Part of a small language model's weights.
Size: width 160, 5 heads of 32.
Architecture: hashed n-gram embeddings, a smear gate, capped logits.
Each number is 50 + 12 x the weight over its row's rms, rounded and kept within 0 to 99. Layers, rows and columns count from 0. The size before them is the row's rms in percent of the matrix's.

# layer 5 attention key, 160x160, rms 0.189, rows 129-159, columns 80-159
078:28 55 41 40 59 61 28 42 43 37 50 35 47 47 49 47 56 34 48 59 52 53 56 52 34 56 59 59 35 50 54 60 54 35 53 63 53 60 57 50 56 45 50 43 61 38 40 44 19 50 54 43 57 65 71 88 58 46 41 49 54 55 51 61 30 55 42 46 39 48 56 43 44 46 33 52 52 57 37 68
089:51 55 53 37 54 50 55 28 61 53 53 65 41 64 77 42 66 31 34 68 47 54 49 65 51 32 28 38 75 71 52 52 51 52 53 49 57 45 43 49 84 46 54 45 40 55 56 55 57 80 43 48 69 52 46 57 62 58 56 65 59 59 35 60 73 55 69 59 47 46 22 58 42 55 61 63 57 33 49 47
106:71 57 41 58 50 53 73 25 48 24 62 54 48 60 40 50 74 44 48 65 33 43 40 59 59 23 37 26 63 55 51 57 40 50 46 54 42 61 40 48 49 45 76 55 34 60 50 53 33 68 26 42 56 56 56 42 38 63 55 62 55 40 74 53 39 42 59 50 55 61 27 54 42 49 66 47 47 52 51 41
087:63 41 40 39 52 53 69 49 64 61 38 65 57 52 68 47 73 54 64 56 65 45 50 52 60 41 46 45 80 56 55 52 61 68 32 33 38 34 49 56 50 36 54 46 31 55 57 45 69 51 60 65 61 54 53 36 61 39 63 54 23 35 76 59 45 30 53 44 47 61 30 38 47 40 51 58 39 24 47 49
111:60 48 52 51 47 63 57 53 49 27 45 43 39 39 57 52 63 57 49 70 44 47 33 55 67 52 35 47 50 61 70 54 43 52 52 64 55 54 42 58 42 25 72 49 50 60 43 56 42 55 43 51 50 50 62 29 41 55 56 55 54 52 48 52 51 45 43 48 42 50 33 60 31 38 56 60 21 61 43 45
100:52 36 46 41 47 39 59 73 59 44 59 72 51 47 57 52 61 56 70 48 52 28 53 38 66 50 59 37 61 47 27 59 47 54 56 48 40 51 48 51 33 36 50 69 38 44 63 36 49 55 65 47 54 41 47 39 49 60 52 65 25 32 70 66 46 26 52 60 59 61 43 34 49 43 63 62 41 34 61 46
092:47 57 37 44 66 47 58 44 55 52 46 52 77 61 53 37 44 45 55 42 64 49 65 57 51 33 54 46 58 36 40 69 68 35 51 46 46 33 62 46 42 54 39 53 43 28 54 41 44 60 71 39 81 66 33 60 68 52 57 61 41 42 78 57 49 34 67 37 63 68 47 38 60 55 48 42 79 38 52 58
072:73 66 53 32 48 50 44 44 40 46 67 56 36 59 37 62 46 47 43 29 41 57 64 56 49 50 37 46 42 60 54 37 42 36 67 51 49 40 39 67 59 42 45 34 44 57 53 48 63 76 18 36 58 67 42 47 45 60 49 37 37 59 27 46 42 55 65 74 30 58 67 72 51 55 43 39 16 33 53 42
084:47 44 59 59 35 63 44 72 44 56 33 62 53 28 47 67 62 53 50 62 56 74 45 23 57 24 39 45 36 63 38 64 55 55 43 53 61 28 43 60 69 70 30 55 45 50 52 51 46 63 57 37 51 59 59 47 64 36 55 52 46 57 57 62 77 49 47 54 50 43 61 59 43 54 25 35 63 47 40 47
111:56 52 41 52 48 47 41 15 61 63 36 50 58 51 70 54 65 36 62 61 60 21 50 51 46 45 67 68 49 45 59 34 29 68 31 29 39 35 68 33 65 41 62 53 51 38 47 57 65 47 48 59 65 42 45 59 41 62 64 61 50 55 52 40 60 42 49 57 49 56 57 56 57 16 77 43 47 43 44 48
084:53 50 50 56 40 53 53 48 61 61 48 55 68 31 55 50 65 35 58 63 65 36 52 37 43 41 56 49 50 47 68 32 51 70 27 31 49 28 59 54 43 46 59 47 48 53 47 44 40 47 51 49 41 48 55 58 55 64 54 56 44 57 73 46 39 36 70 65 35 49 51 54 48 24 66 45 38 31 47 44
118:44 59 60 53 47 36 29 57 51 71 35 39 52 49 39 51 36 36 61 35 61 56 70 39 31 59 64 67 37 42 44 37 53 45 54 49 54 43 58 43 52 73 29 59 60 38 49 48 56 43 70 56 44 44 39 71 56 46 46 54 47 55 32 47 47 54 40 59 41 40 61 45 66 58 44 48 64 57 52 59
099:61 39 27 45 52 56 70 52 57 56 45 77 40 53 52 50 70 62 57 53 56 37 41 55 63 41 55 41 70 54 35 60 58 64 41 42 29 49 39 57 50 28 60 47 30 53 54 31 69 61 49 62 58 64 46 33 51 42 66 52 23 33 70 60 46 41 44 37 61 65 38 44 29 38 42 51 44 29 58 51
109:41 49 52 59 42 54 32 34 45 42 49 28 38 53 55 46 62 66 30 70 41 67 42 39 41 49 41 95 42 54 48 46 83 51 33 58 53 47 32 55 41 61 49 32 56 76 51 49 34 64 59 47 38 55 41 45 56 57 44 46 66 76 39 39 32 65 48 45 36 50 47 65 48 59 33 45 60 63 51 60
096:40 57 47 42 70 47 55 56 50 49 44 53 70 62 47 43 32 41 42 24 54 39 69 64 58 40 30 36 71 32 61 53 45 39 71 53 47 59 48 40 44 69 50 68 58 26 56 71 30 47 75 44 73 42 54 68 36 64 43 68 57 49 34 53 63 37 64 50 65 56 47 52 72 64 62 48 64 53 43 63
076:57 30 28 50 48 58 61 28 66 56 57 69 46 55 47 44 68 54 48 71 54 41 50 66 55 57 73 43 61 52 23 62 57 62 46 34 36 34 46 60 64 43 45 35 32 65 51 33 69 61 34 55 62 72 45 21 51 36 52 38 35 33 62 35 45 60 29 53 66 64 37 48 43 40 32 45 56 37 67 49
090:43 66 44 67 52 84 40 46 54 45 53 24 53 44 62 43 50 59 42 80 53 55 46 52 48 28 63 76 44 53 68 26 42 65 35 67 38 46 42 34 56 57 54 59 53 55 32 68 46 42 44 56 39 64 61 54 46 62 31 52 68 52 38 31 48 61 40 45 49 53 64 63 44 35 34 52 34 48 47 64
089:49 48 64 39 65 51 53 60 45 39 30 55 58 43 44 51 35 33 62 19 55 62 61 47 36 45 36 27 46 46 65 31 40 41 59 53 55 58 52 49 53 45 52 56 60 31 47 55 49 40 62 60 55 48 49 78 45 52 57 58 65 49 48 66 60 29 72 58 42 35 42 50 61 73 73 54 54 64 33 39
088:48 56 27 52 75 64 54 42 41 49 45 39 61 52 53 37 29 57 34 57 63 61 57 53 52 24 45 54 57 39 48 54 76 51 49 45 37 35 41 35 43 61 49 41 52 47 51 46 42 59 62 40 64 74 40 50 72 42 51 61 63 54 60 37 51 41 69 36 65 63 58 60 45 53 36 35 71 50 49 74
108:52 37 64 36 61 29 51 64 34 47 60 69 47 29 44 62 62 54 41 61 49 51 40 69 52 72 47 49 36 64 43 65 60 55 71 37 29 53 57 24 26 46 49 54 57 41 66 25 58 60 68 37 41 50 36 50 50 50 53 52 54 47 56 63 40 46 38 54 58 56 61 34 31 44 62 49 52 71 56 46
096:42 65 43 60 54 72 45 25 58 58 55 31 63 55 65 32 68 67 40 76 57 41 48 39 46 32 54 80 57 51 66 31 53 48 55 48 37 46 34 33 49 81 48 52 56 62 45 76 43 54 56 44 51 60 40 40 49 60 38 64 59 53 47 36 52 59 43 52 45 60 62 55 44 46 36 48 60 53 52 79
099:60 19 63 39 45 37 54 51 61 60 44 63 29 37 45 62 62 70 65 48 40 46 54 45 44 67 58 47 48 52 34 61 41 55 44 39 47 57 62 66 66 28 51 45 42 44 64 27 63 48 44 64 38 40 51 25 49 34 68 41 25 44 65 51 43 58 34 50 64 49 27 34 44 40 32 56 36 41 57 27
098:73 36 53 31 56 42 62 50 45 41 44 52 39 29 37 60 48 32 42 41 54 65 46 50 44 66 48 52 36 59 15 76 47 50 32 38 77 34 58 51 62 35 34 45 59 56 61 19 52 51 47 56 51 56 59 52 79 39 63 34 39 54 64 52 49 40 55 55 68 42 44 53 46 53 46 48 59 43 64 41
093:42 44 54 73 56 75 47 47 46 50 40 31 53 42 76 42 53 62 41 80 55 68 53 37 47 52 48 76 45 54 57 34 66 71 52 53 37 51 27 42 40 65 47 49 54 66 39 68 48 48 55 57 33 67 51 34 58 45 39 48 73 51 56 45 39 64 41 58 55 46 50 55 38 57 25 59 40 65 42 61
091:69 36 40 36 52 33 55 57 48 54 39 63 39 36 28 56 39 41 69 36 56 54 53 65 41 63 59 19 43 54 23 74 41 44 32 37 66 36 64 77 68 19 50 39 44 46 48 24 72 51 26 54 56 46 54 40 58 31 62 33 28 43 60 45 53 50 47 48 66 42 36 51 46 48 45 44 52 39 57 28
083:57 27 34 45 52 56 66 42 65 51 61 70 49 31 55 51 71 67 50 77 61 49 49 45 58 61 74 54 54 58 26 59 60 68 44 30 22 37 49 29 49 44 50 50 38 52 56 35 68 60 44 51 51 68 42 24 59 44 53 46 34 26 70 48 47 47 33 48 64 67 53 43 25 31 33 54 49 43 69 52
098:63 56 52 46 43 43 51 61 53 43 56 42 58 43 43 70 39 50 68 36 44 31 42 55 63 41 43 45 35 44 49 60 37 33 30 70 81 47 55 59 70 36 55 61 41 43 44 42 55 36 29 46 53 42 63 73 45 57 52 54 33 44 41 52 72 38 52 45 32 33 51 53 64 48 65 55 43 42 50 33
099:56 48 33 48 64 58 57 43 52 48 44 40 45 36 52 43 32 51 36 53 62 75 46 48 48 32 51 44 43 52 27 64 64 60 26 44 53 26 50 45 56 44 49 45 48 43 45 30 55 55 55 61 66 71 53 59 84 47 50 43 42 50 60 44 45 43 62 37 66 57 50 58 31 41 32 40 60 39 59 63
085:50 60 61 65 30 59 36 42 41 55 59 49 38 67 51 45 37 56 47 55 51 60 39 45 56 62 53 60 45 54 63 36 40 47 48 47 50 53 43 68 46 54 58 26 54 75 44 60 40 40 29 60 38 38 48 38 47 43 34 37 71 71 28 38 47 72 34 47 32 41 61 65 52 43 38 47 43 59 56 56
100:50 55 73 43 41 36 45 46 44 45 44 52 64 81 51 50 56 35 59 28 38 43 55 53 26 52 25 38 54 44 65 42 63 21 67 55 64 58 44 78 56 58 48 32 52 58 48 57 50 47 51 54 61 36 45 62 39 40 63 50 51 61 42 67 59 47 55 61 27 39 25 49 84 72 59 51 73 55 39 32
092:50 84 51 55 48 57 33 53 43 42 46 19 58 62 54 37 18 32 48 39 44 48 54 42 45 40 33 53 36 44 68 40 43 34 56 73 82 44 46 56 58 60 57 55 63 50 44 69 24 46 50 48 53 39 58 70 47 56 45 55 72 68 25 42 51 38 70 41 43 41 46 67 72 66 71 48 50 64 43 56
# layer 5 attention query, 160x160, rms 0.186, rows 130-159, columns 80-159
101:43 40 42 27 60 42 53 44 37 58 69 70 49 55 36 62 60 53 62 63 75 43 61 49 48 50 55 71 47 72 61 50 45 65 64 52 45 45 53 49 56 30 55 39 46 54 60 38 55 76 61 55 58 48 16 31 60 66 55 64 51 64 69 26 60 47 49 43 49 59 36 40 24 37 69 55 63 53 53 47
106:37 57 47 44 45 39 54 48 29 60 74 59 44 60 40 58 53 39 52 74 65 39 42 48 39 35 41 58 46 80 68 38 57 67 51 60 46 53 61 74 39 35 56 33 62 44 34 22 58 72 49 47 57 51 35 66 40 44 57 70 55 63 60 56 59 52 57 65 63 70 59 45 24 45 61 75 50 34 55 69
117:41 63 58 60 45 38 65 50 52 67 67 63 49 56 56 67 60 40 66 68 72 41 28 48 44 25 39 45 40 62 61 39 60 58 47 47 35 52 51 69 48 48 53 31 48 47 45 15 53 68 61 52 54 57 38 66 42 49 55 57 53 72 68 45 39 38 56 56 60 70 55 44 29 54 76 65 62 51 37 69
118:43 58 38 68 34 58 47 67 57 63 75 67 35 55 63 39 38 41 59 56 69 35 41 62 53 53 48 52 31 53 31 23 33 62 50 51 41 66 48 53 40 30 55 48 66 48 55 50 55 51 34 55 28 46 64 47 41 35 57 49 27 51 56 67 74 43 55 65 54 69 55 59 51 60 51 61 43 58 59 64
111:27 43 29 68 36 28 49 45 49 65 55 67 39 42 51 62 57 54 59 62 50 43 18 43 57 46 61 70 42 37 45 33 40 62 35 59 34 70 45 49 49 49 46 65 44 43 73 41 58 62 40 56 52 42 44 62 58 66 53 51 60 67 70 37 40 43 54 53 39 43 43 48 50 15 56 41 38 60 46 72
090:11 49 44 45 46 18 31 49 47 62 55 44 47 70 46 43 39 57 45 54 38 54 54 36 40 50 60 55 57 57 43 48 54 43 61 71 57 59 45 77 46 68 50 37 60 51 60 50 38 54 87 58 63 34 49 65 48 62 57 53 58 57 35 42 34 57 63 66 58 54 59 74 53 49 50 50 58 45 63 70
080:39 50 49 70 52 61 74 61 35 87 64 62 36 48 55 60 46 71 43 44 53 65 28 51 62 61 42 61 40 65 34 74 59 37 38 56 32 51 47 57 40 37 41 50 43 33 43 33 59 53 44 44 47 44 62 68 56 60 27 28 68 73 43 53 52 55 59 42 36 38 65 67 46 51 28 43 42 34 42 38
089:58 64 34 47 60 44 53 40 50 36 56 54 67 51 53 52 63 65 56 41 57 39 60 37 62 54 74 56 56 59 48 54 30 53 48 45 63 55 56 43 77 38 36 23 52 36 63 63 72 43 43 64 49 46 66 46 23 41 53 49 40 43 46 34 54 40 51 43 78 35 56 81 46 35 48 50 36 48 73 31
109:37 41 50 67 64 50 55 46 38 60 36 51 56 31 48 62 53 56 60 54 63 63 57 74 54 63 47 56 38 57 51 54 57 62 24 59 48 51 32 43 51 57 44 67 55 42 45 50 61 45 59 46 46 54 63 37 44 58 32 49 70 58 65 44 35 52 63 61 52 29 29 42 40 59 40 66 57 40 36 48
087:58 38 32 41 58 47 60 25 41 60 52 56 43 29 39 39 41 42 70 62 60 48 42 50 62 39 51 63 47 67 53 63 39 60 48 44 51 33 46 49 39 57 49 37 62 48 68 39 58 56 43 52 53 47 52 36 47 50 69 60 64 71 75 46 42 46 56 34 58 49 55 44 31 36 61 50 52 32 69 48
094:72 30 53 54 67 49 53 24 48 36 38 42 48 46 43 49 55 53 49 31 43 64 47 46 41 59 51 35 64 61 60 75 45 41 49 45 61 35 56 33 77 67 52 77 34 54 63 65 38 27 46 46 50 58 32 38 65 52 52 48 61 51 51 58 25 51 38 34 51 52 25 39 53 45 54 39 53 55 52 36
096:34 68 50 55 32 37 46 63 70 65 76 71 38 56 56 59 46 41 74 65 61 36 33 42 57 41 54 37 49 56 40 24 49 71 45 55 39 60 38 55 48 47 59 38 54 50 50 24 64 84 57 67 46 39 55 75 38 51 58 62 48 59 49 40 47 44 65 61 56 65 77 73 41 32 65 50 52 47 62 74
103:50 58 65 50 51 73 50 58 38 57 41 42 64 47 56 63 57 36 29 56 57 60 72 57 67 55 25 68 43 50 46 47 69 42 38 44 43 34 51 54 61 37 61 45 52 69 46 51 49 59 29 34 45 65 51 33 56 38 40 39 47 50 24 52 39 57 43 30 57 46 35 43 51 78 42 48 67 56 47 23
101:14 32 44 40 52 40 46 44 39 48 44 49 54 61 51 36 44 45 36 51 41 65 51 34 44 41 62 61 59 55 37 71 72 40 71 64 54 68 59 60 31 76 36 52 47 49 55 46 38 33 84 55 63 42 30 49 57 53 55 48 77 49 68 54 56 48 61 57 46 55 42 53 47 36 34 58 47 49 45 71
080:47 57 55 54 53 60 43 61 66 43 51 48 36 46 62 57 48 73 92 50 44 40 52 46 58 41 59 31 51 52 49 12 28 62 51 54 41 52 33 47 58 47 53 53 40 32 50 57 53 79 51 61 42 50 62 52 46 54 46 60 37 26 32 25 50 50 50 52 56 58 65 63 57 39 61 54 55 33 62 54
093:53 61 58 58 55 71 36 37 43 54 44 23 57 42 57 31 41 62 66 63 85 50 60 42 57 56 43 69 41 54 47 59 51 72 36 54 56 54 43 47 37 38 48 52 46 49 28 41 72 45 37 32 54 65 47 28 58 44 45 63 45 47 46 38 59 58 40 51 73 59 28 36 36 69 35 65 47 61 49 45
092:56 46 32 42 50 48 60 44 43 65 51 66 46 60 41 39 63 37 24 46 41 55 48 38 38 50 42 41 57 64 53 82 58 34 72 57 59 56 51 61 31 61 41 45 54 57 52 49 41 26 56 53 62 42 45 48 51 43 48 54 53 63 59 78 56 55 55 66 52 56 52 43 39 60 49 50 42 66 41 68
092:17 51 53 39 54 31 39 57 40 60 34 32 54 52 55 42 31 54 44 58 54 61 68 25 42 54 49 62 62 58 37 51 56 38 52 68 55 68 41 80 47 62 50 32 64 50 52 47 50 49 82 52 59 42 52 43 47 51 49 64 50 52 25 43 41 57 44 57 76 61 50 65 50 65 41 52 63 49 54 60
110:48 43 39 47 38 16 49 57 56 33 44 66 45 43 47 71 66 61 46 69 29 54 57 48 47 50 54 48 55 47 48 30 44 48 35 47 53 55 54 46 56 43 51 57 53 42 87 41 33 59 63 66 54 47 43 63 65 64 58 43 48 67 53 37 35 45 52 47 52 36 52 56 42 39 40 54 52 41 63 51
097:36 61 61 48 54 64 35 40 57 54 39 25 54 60 55 40 42 59 59 72 74 60 70 39 55 38 47 81 46 65 37 50 77 58 33 60 58 41 45 57 53 54 61 48 42 60 48 39 48 55 64 35 38 65 47 40 63 51 55 62 52 47 32 37 59 57 55 45 79 61 52 43 47 60 36 63 72 52 59 53
102:68 44 52 48 44 43 56 58 62 57 67 75 43 51 52 60 56 53 67 42 50 35 37 68 59 56 50 28 37 36 48 30 35 59 58 31 28 45 51 27 66 41 56 66 53 45 59 59 50 47 36 60 37 46 60 58 43 41 45 32 37 39 61 51 49 25 56 41 30 49 50 47 66 39 74 62 38 49 43 45
106:53 35 55 36 52 29 52 67 46 46 49 53 36 47 44 80 65 53 50 47 25 44 44 45 45 58 45 46 48 49 54 32 22 33 46 44 40 58 44 51 65 52 53 57 47 61 60 56 49 64 52 62 43 40 61 60 47 56 43 47 42 43 23 44 27 58 40 43 39 38 52 57 43 48 58 46 38 46 40 45
094:38 64 62 49 43 69 53 59 47 67 42 35 54 41 59 39 53 56 55 54 79 48 69 38 57 48 43 72 52 65 45 47 60 51 23 38 48 51 49 46 42 51 45 38 45 47 55 39 62 35 57 42 46 78 50 24 62 39 37 46 40 53 35 42 43 55 43 44 71 58 28 33 41 86 24 81 68 65 52 59
101:69 51 53 50 52 43 57 64 51 46 66 72 40 48 47 65 46 60 69 32 28 39 42 77 51 67 49 10 51 48 65 24 27 50 70 46 47 47 42 45 60 51 53 54 56 40 52 69 46 63 41 65 43 38 60 60 36 44 50 50 30 39 54 52 46 45 58 56 38 46 66 57 61 56 78 47 35 42 47 45
085:48 58 42 50 43 37 41 53 65 41 55 46 36 38 53 63 57 74 86 64 53 39 46 49 43 36 54 45 50 56 52 17 21 63 27 51 45 55 33 41 59 38 58 52 43 30 69 39 55 70 69 63 39 51 62 58 49 64 56 63 39 49 40 22 47 51 55 54 66 54 60 67 41 29 51 57 47 37 65 61
105:74 47 31 58 53 47 57 47 37 39 52 54 57 50 37 54 61 35 36 43 46 46 26 73 40 61 45 43 35 52 60 72 36 45 67 58 59 61 53 47 49 50 48 55 52 66 26 53 67 61 18 45 48 42 50 55 41 59 55 41 61 55 72 68 54 54 36 58 20 27 36 49 52 53 59 36 25 61 37 41
097:41 48 61 42 60 30 45 60 30 60 40 34 49 54 51 50 40 46 52 52 41 52 47 38 38 62 61 51 56 58 63 49 31 43 46 61 55 61 32 64 52 47 54 29 60 52 48 40 59 64 78 53 66 36 66 48 38 47 49 61 50 49 13 45 42 52 42 56 60 48 58 75 40 58 45 40 50 59 50 61
088:84 59 61 63 65 86 58 41 53 61 41 43 72 42 68 47 55 55 60 38 59 51 64 56 55 48 47 51 57 31 44 50 56 63 43 42 41 37 53 41 63 33 48 46 44 51 27 61 46 43 34 34 41 60 49 46 41 39 42 58 40 39 52 59 65 45 34 39 58 53 68 25 68 50 65 43 63 44 51 20
103:53 46 45 52 43 70 58 55 51 52 55 63 50 65 50 55 69 31 16 39 45 58 62 61 60 39 30 41 46 54 44 68 75 33 68 50 44 30 59 65 52 59 48 50 55 69 45 72 29 51 35 46 52 56 44 45 47 41 52 31 52 52 55 73 61 50 52 46 35 50 54 50 69 69 63 39 54 59 42 44
094:55 41 54 52 62 54 50 43 35 60 44 37 68 53 42 39 47 36 21 41 47 68 49 52 52 53 41 61 42 46 54 84 72 33 65 59 55 54 63 59 41 60 43 46 57 67 19 56 46 36 52 29 64 47 40 44 50 53 43 48 63 51 56 68 53 62 47 59 41 46 38 38 51 66 48 42 50 69 31 36
# layer 5 attention value, 160x160, rms 0.182, rows 128-141, columns 80-159
086:33 49 59 31 53 51 42 51 54 45 47 44 57 37 54 64 44 49 56 46 57 46 59 45 55 55 42 53 54 58 54 43 32 50 56 29 52 44 50 43 53 41 50 43 51 40 56 60 44 63 58 57 50 48 59 43 59 41 55 62 52 40 68 47 85 65 39 71 58 47 73 29 41 44 54 90 46 42 47 52
079:20 43 76 12 49 35 41 56 30 60 55 42 46 43 51 53 61 32 58 44 53 45 49 68 65 47 30 72 49 70 60 52 59 49 52 34 64 53 53 35 56 36 46 46 57 45 45 56 80 76 56 49 48 50 53 57 44 50 48 73 53 47 70 53 75 59 34 62 53 35 53 29 39 57 48 68 50 47 40 48
092:61 45 41 64 46 55 65 57 44 33 58 43 38 54 40 64 64 67 64 44 43 46 54 66 39 51 44 27 62 45 42 47 40 47 73 50 50 52 48 55 55 46 48 61 50 61 62 58 31 69 57 52 45 58 59 38 45 57 51 22 53 41 35 60 51 51 58 53 41 61 48 57 75 68 62 57 61 77 54 48
093:70 43 57 43 49 58 55 46 50 36 49 52 45 39 41 55 55 64 45 57 39 59 40 41 35 49 51 54 41 25 44 59 54 49 32 68 72 41 37 48 62 34 59 72 46 56 53 29 38 25 41 51 56 56 54 59 53 63 44 28 45 55 26 51 19 51 63 45 52 43 72 71 43 47 50 33 50 67 54 40
084:32 54 44 36 49 46 50 33 39 45 41 46 51 50 46 60 29 54 47 47 51 47 45 57 64 55 41 51 36 57 56 61 44 44 65 47 47 57 49 49 10 59 53 62 55 36 38 65 66 46 48 58 60 47 39 30 55 55 48 73 45 50 58 47 72 53 34 59 59 45 57 38 25 67 51 41 21 28 50 46
092:64 56 50 38 53 44 41 42 40 56 39 54 57 46 42 37 33 41 71 44 68 45 47 55 66 32 37 43 41 43 42 81 59 51 48 56 55 38 59 44 69 62 49 43 57 37 47 51 68 66 43 56 52 44 43 59 63 42 55 65 38 50 53 51 63 50 52 42 59 56 54 36 40 41 40 26 57 46 49 38
086:68 54 53 92 52 44 67 32 56 33 47 57 57 47 50 62 26 51 63 43 37 49 58 55 54 45 49 49 41 38 72 45 40 50 45 42 57 45 48 38 53 43 55 52 54 49 55 57 41 46 39 44 57 50 63 59 38 61 55 67 44 48 48 41 78 52 44 44 49 50 58 49 35 47 65 37 40 49 57 48
096:80 46 50 77 56 53 43 53 60 49 56 54 44 50 45 38 39 99 46 45 57 54 50 20 40 40 39 55 56 27 50 66 49 51 46 52 40 52 47 54 60 35 53 61 46 57 56 49 21 47 30 54 50 52 56 55 57 56 45 44 55 53 37 44 40 51 49 50 46 48 34 52 42 41 58 27 40 46 50 44
080:59 52 47 68 44 40 37 33 39 58 45 43 52 42 44 56 74 35 69 56 51 43 36 57 33 39 63 58 42 44 49 35 58 46 33 45 67 39 48 38 54 52 50 49 65 53 57 46 70 80 50 39 50 54 56 44 50 59 60 30 49 75 63 47 59 49 62 53 38 45 61 67 51 60 57 37 66 99 48 49
090:47 50 51 53 44 46 49 56 51 39 51 49 53 50 34 56 70 37 48 53 43 49 43 81 47 69 60 19 46 84 44 31 55 45 52 46 56 41 48 59 43 59 54 58 62 51 53 42 54 62 62 60 44 58 47 53 47 55 57 20 51 45 33 49 24 47 69 65 55 60 59 64 53 58 51 56 61 61 47 59
076:31 36 61 53 43 34 36 42 56 52 46 58 52 52 45 46 65 67 52 36 49 49 67 75 67 84 54 62 61 68 48 51 30 59 37 45 47 48 48 48 46 43 49 42 60 38 54 50 52 35 39 62 45 48 45 53 24 49 50 41 59 35 72 55 70 53 40 68 42 41 50 44 64 58 46 67 76 59 63 48
089:21 61 58 55 48 62 61 38 51 67 44 50 44 44 59 29 39 57 48 48 65 61 35 04 53 27 41 57 47 42 58 59 63 48 42 48 53 53 53 43 63 39 49 48 52 39 45 61 39 43 47 52 59 53 55 21 68 48 47 71 44 54 58 55 59 50 43 59 60 62 61 42 40 46 25 49 50 35 51 41
070:44 41 54 19 47 41 47 66 51 71 50 47 54 40 57 32 53 46 48 51 50 52 60 81 51 40 44 66 58 88 65 48 53 41 32 52 65 52 58 52 37 45 40 37 51 53 45 55 67 63 49 52 45 46 57 51 47 41 48 48 47 63 62 57 78 50 60 50 62 40 38 44 41 50 14 80 50 37 41 48
087:25 50 60 32 45 45 38 41 45 59 41 48 59 50 55 33 42 31 44 44 56 43 45 63 58 62 34 59 44 82 51 55 52 52 46 51 65 55 61 49 52 58 45 39 56 37 45 55 63 59 61 51 49 46 46 34 46 36 48 53 49 48 95 47 74 59 37 57 68 38 34 21 51 60 45 63 39 46 47 50
# layer 5 attention output (transposed), 160x160, rms 0.188, rows 128-140, columns 80-159
098:48 67 44 48 49 77 53 48 45 62 77 68 58 55 43 41 44 49 52 38 46 51 48 46 63 50 40 62 64 41 38 70 56 60 54 41 65 53 49 36 49 51 37 55 53 65 20 49 65 31 47 27 60 58 47 43 26 60 41 49 44 54 58 73 65 37 51 50 56 40 44 47 60 48 75 41 53 53 48 60
090:61 63 39 66 53 54 37 37 63 73 34 39 77 45 67 41 29 35 56 52 47 56 48 47 54 81 53 45 74 25 57 49 56 50 49 37 27 39 55 37 45 36 35 31 68 44 76 57 47 56 50 37 49 49 38 36 35 50 71 37 46 60 55 60 40 35 55 43 48 55 59 36 59 37 44 43 75 62 62 69
096:61 59 54 47 40 30 52 46 61 40 77 48 40 42 46 26 69 43 52 50 49 51 65 54 40 33 38 51 46 58 54 59 55 39 44 55 63 36 35 50 67 46 53 49 11 43 44 47 41 36 58 47 69 56 50 68 51 61 52 69 49 62 28 46 66 59 69 65 49 50 53 44 47 54 69 59 50 64 40 71
090:71 66 45 70 38 19 57 52 65 62 62 43 53 55 57 52 50 62 64 62 32 39 67 41 48 46 43 48 39 63 49 67 57 55 58 41 60 43 50 63 70 55 59 57 31 33 41 74 36 71 64 53 49 32 48 43 62 57 67 71 60 47 44 39 56 62 47 79 47 66 58 65 52 55 48 64 48 51 62 62
083:62 61 64 53 57 72 54 36 59 54 47 53 50 45 74 44 45 39 54 48 52 62 42 45 64 58 55 41 56 47 32 48 57 54 44 36 27 59 48 60 63 40 39 58 52 59 75 59 68 52 45 63 19 65 44 46 33 45 45 67 60 42 63 44 16 46 62 31 30 52 53 36 57 41 50 43 39 66 58 58
098:31 37 33 51 38 60 47 77 51 80 46 51 29 67 69 75 66 45 45 34 55 55 30 59 54 74 58 65 52 35 59 57 45 54 46 61 36 56 34 52 54 45 52 60 56 54 66 44 37 40 43 65 43 33 49 36 41 73 49 58 45 47 28 46 66 52 34 54 51 50 52 36 45 38 32 51 44 56 66 63
084:21 71 67 60 41 54 58 47 43 58 47 60 44 45 61 51 73 54 62 52 60 38 47 35 50 34 37 63 50 66 23 70 58 48 65 38 35 85 58 60 19 53 43 41 54 53 44 44 70 41 68 65 44 60 52 59 49 59 46 75 51 48 44 65 55 36 54 65 41 50 58 63 44 34 50 47 62 50 49 58
107:34 55 71 42 54 51 46 61 55 53 76 47 50 33 34 65 71 54 35 49 45 66 52 47 55 46 41 58 57 76 56 46 33 46 67 45 67 63 59 66 50 69 65 44 54 47 38 19 55 49 47 53 62 51 48 37 53 61 42 31 45 32 35 28 39 66 49 51 53 41 51 62 55 56 59 42 60 43 37 55
112:52 41 47 41 28 39 54 34 56 37 53 53 36 56 64 24 51 47 69 57 46 41 57 64 41 61 54 51 33 53 48 56 56 48 54 52 53 44 27 32 53 50 53 29 45 41 52 68 48 53 65 53 59 39 34 43 57 59 52 56 39 55 55 60 54 44 61 66 32 73 42 47 44 43 56 67 53 60 72 76
103:62 52 36 52 55 63 48 39 28 42 45 52 53 57 76 27 53 52 53 60 34 42 60 50 51 51 69 44 49 55 55 64 60 39 59 54 44 27 54 36 49 38 53 50 50 46 32 70 48 50 59 42 49 35 38 56 63 64 60 85 53 55 46 34 70 36 61 36 41 52 54 40 59 35 46 54 45 43 46 54
102:50 59 61 57 64 72 35 50 34 50 70 57 81 28 36 37 30 56 59 48 32 67 55 30 51 71 38 51 61 47 36 40 53 50 33 59 43 56 65 58 62 40 65 44 52 48 45 50 65 32 66 42 50 45 52 63 44 51 42 55 45 45 47 68 23 64 39 22 79 35 35 54 58 45 45 41 50 51 57 46
091:48 46 70 53 47 44 48 56 53 66 47 33 53 56 26 58 46 37 49 38 60 62 43 50 66 48 60 58 33 40 48 40 49 53 36 56 48 58 54 43 63 57 42 58 54 57 37 64 56 36 41 51 48 49 74 35 64 32 47 30 66 46 72 53 39 66 37 70 38 24 38 59 47 61 41 49 36 37 64 43
105:48 44 30 44 47 78 45 53 53 54 32 52 56 46 45 50 28 30 49 52 48 88 68 43 47 44 62 51 53 41 57 43 64 45 22 61 62 44 44 50 52 41 46 37 39 55 71 60 32 43 39 27 65 52 59 50 53 35 36 18 42 64 51 75 40 43 47 40 58 64 49 38 39 68 51 55 64 50 63 48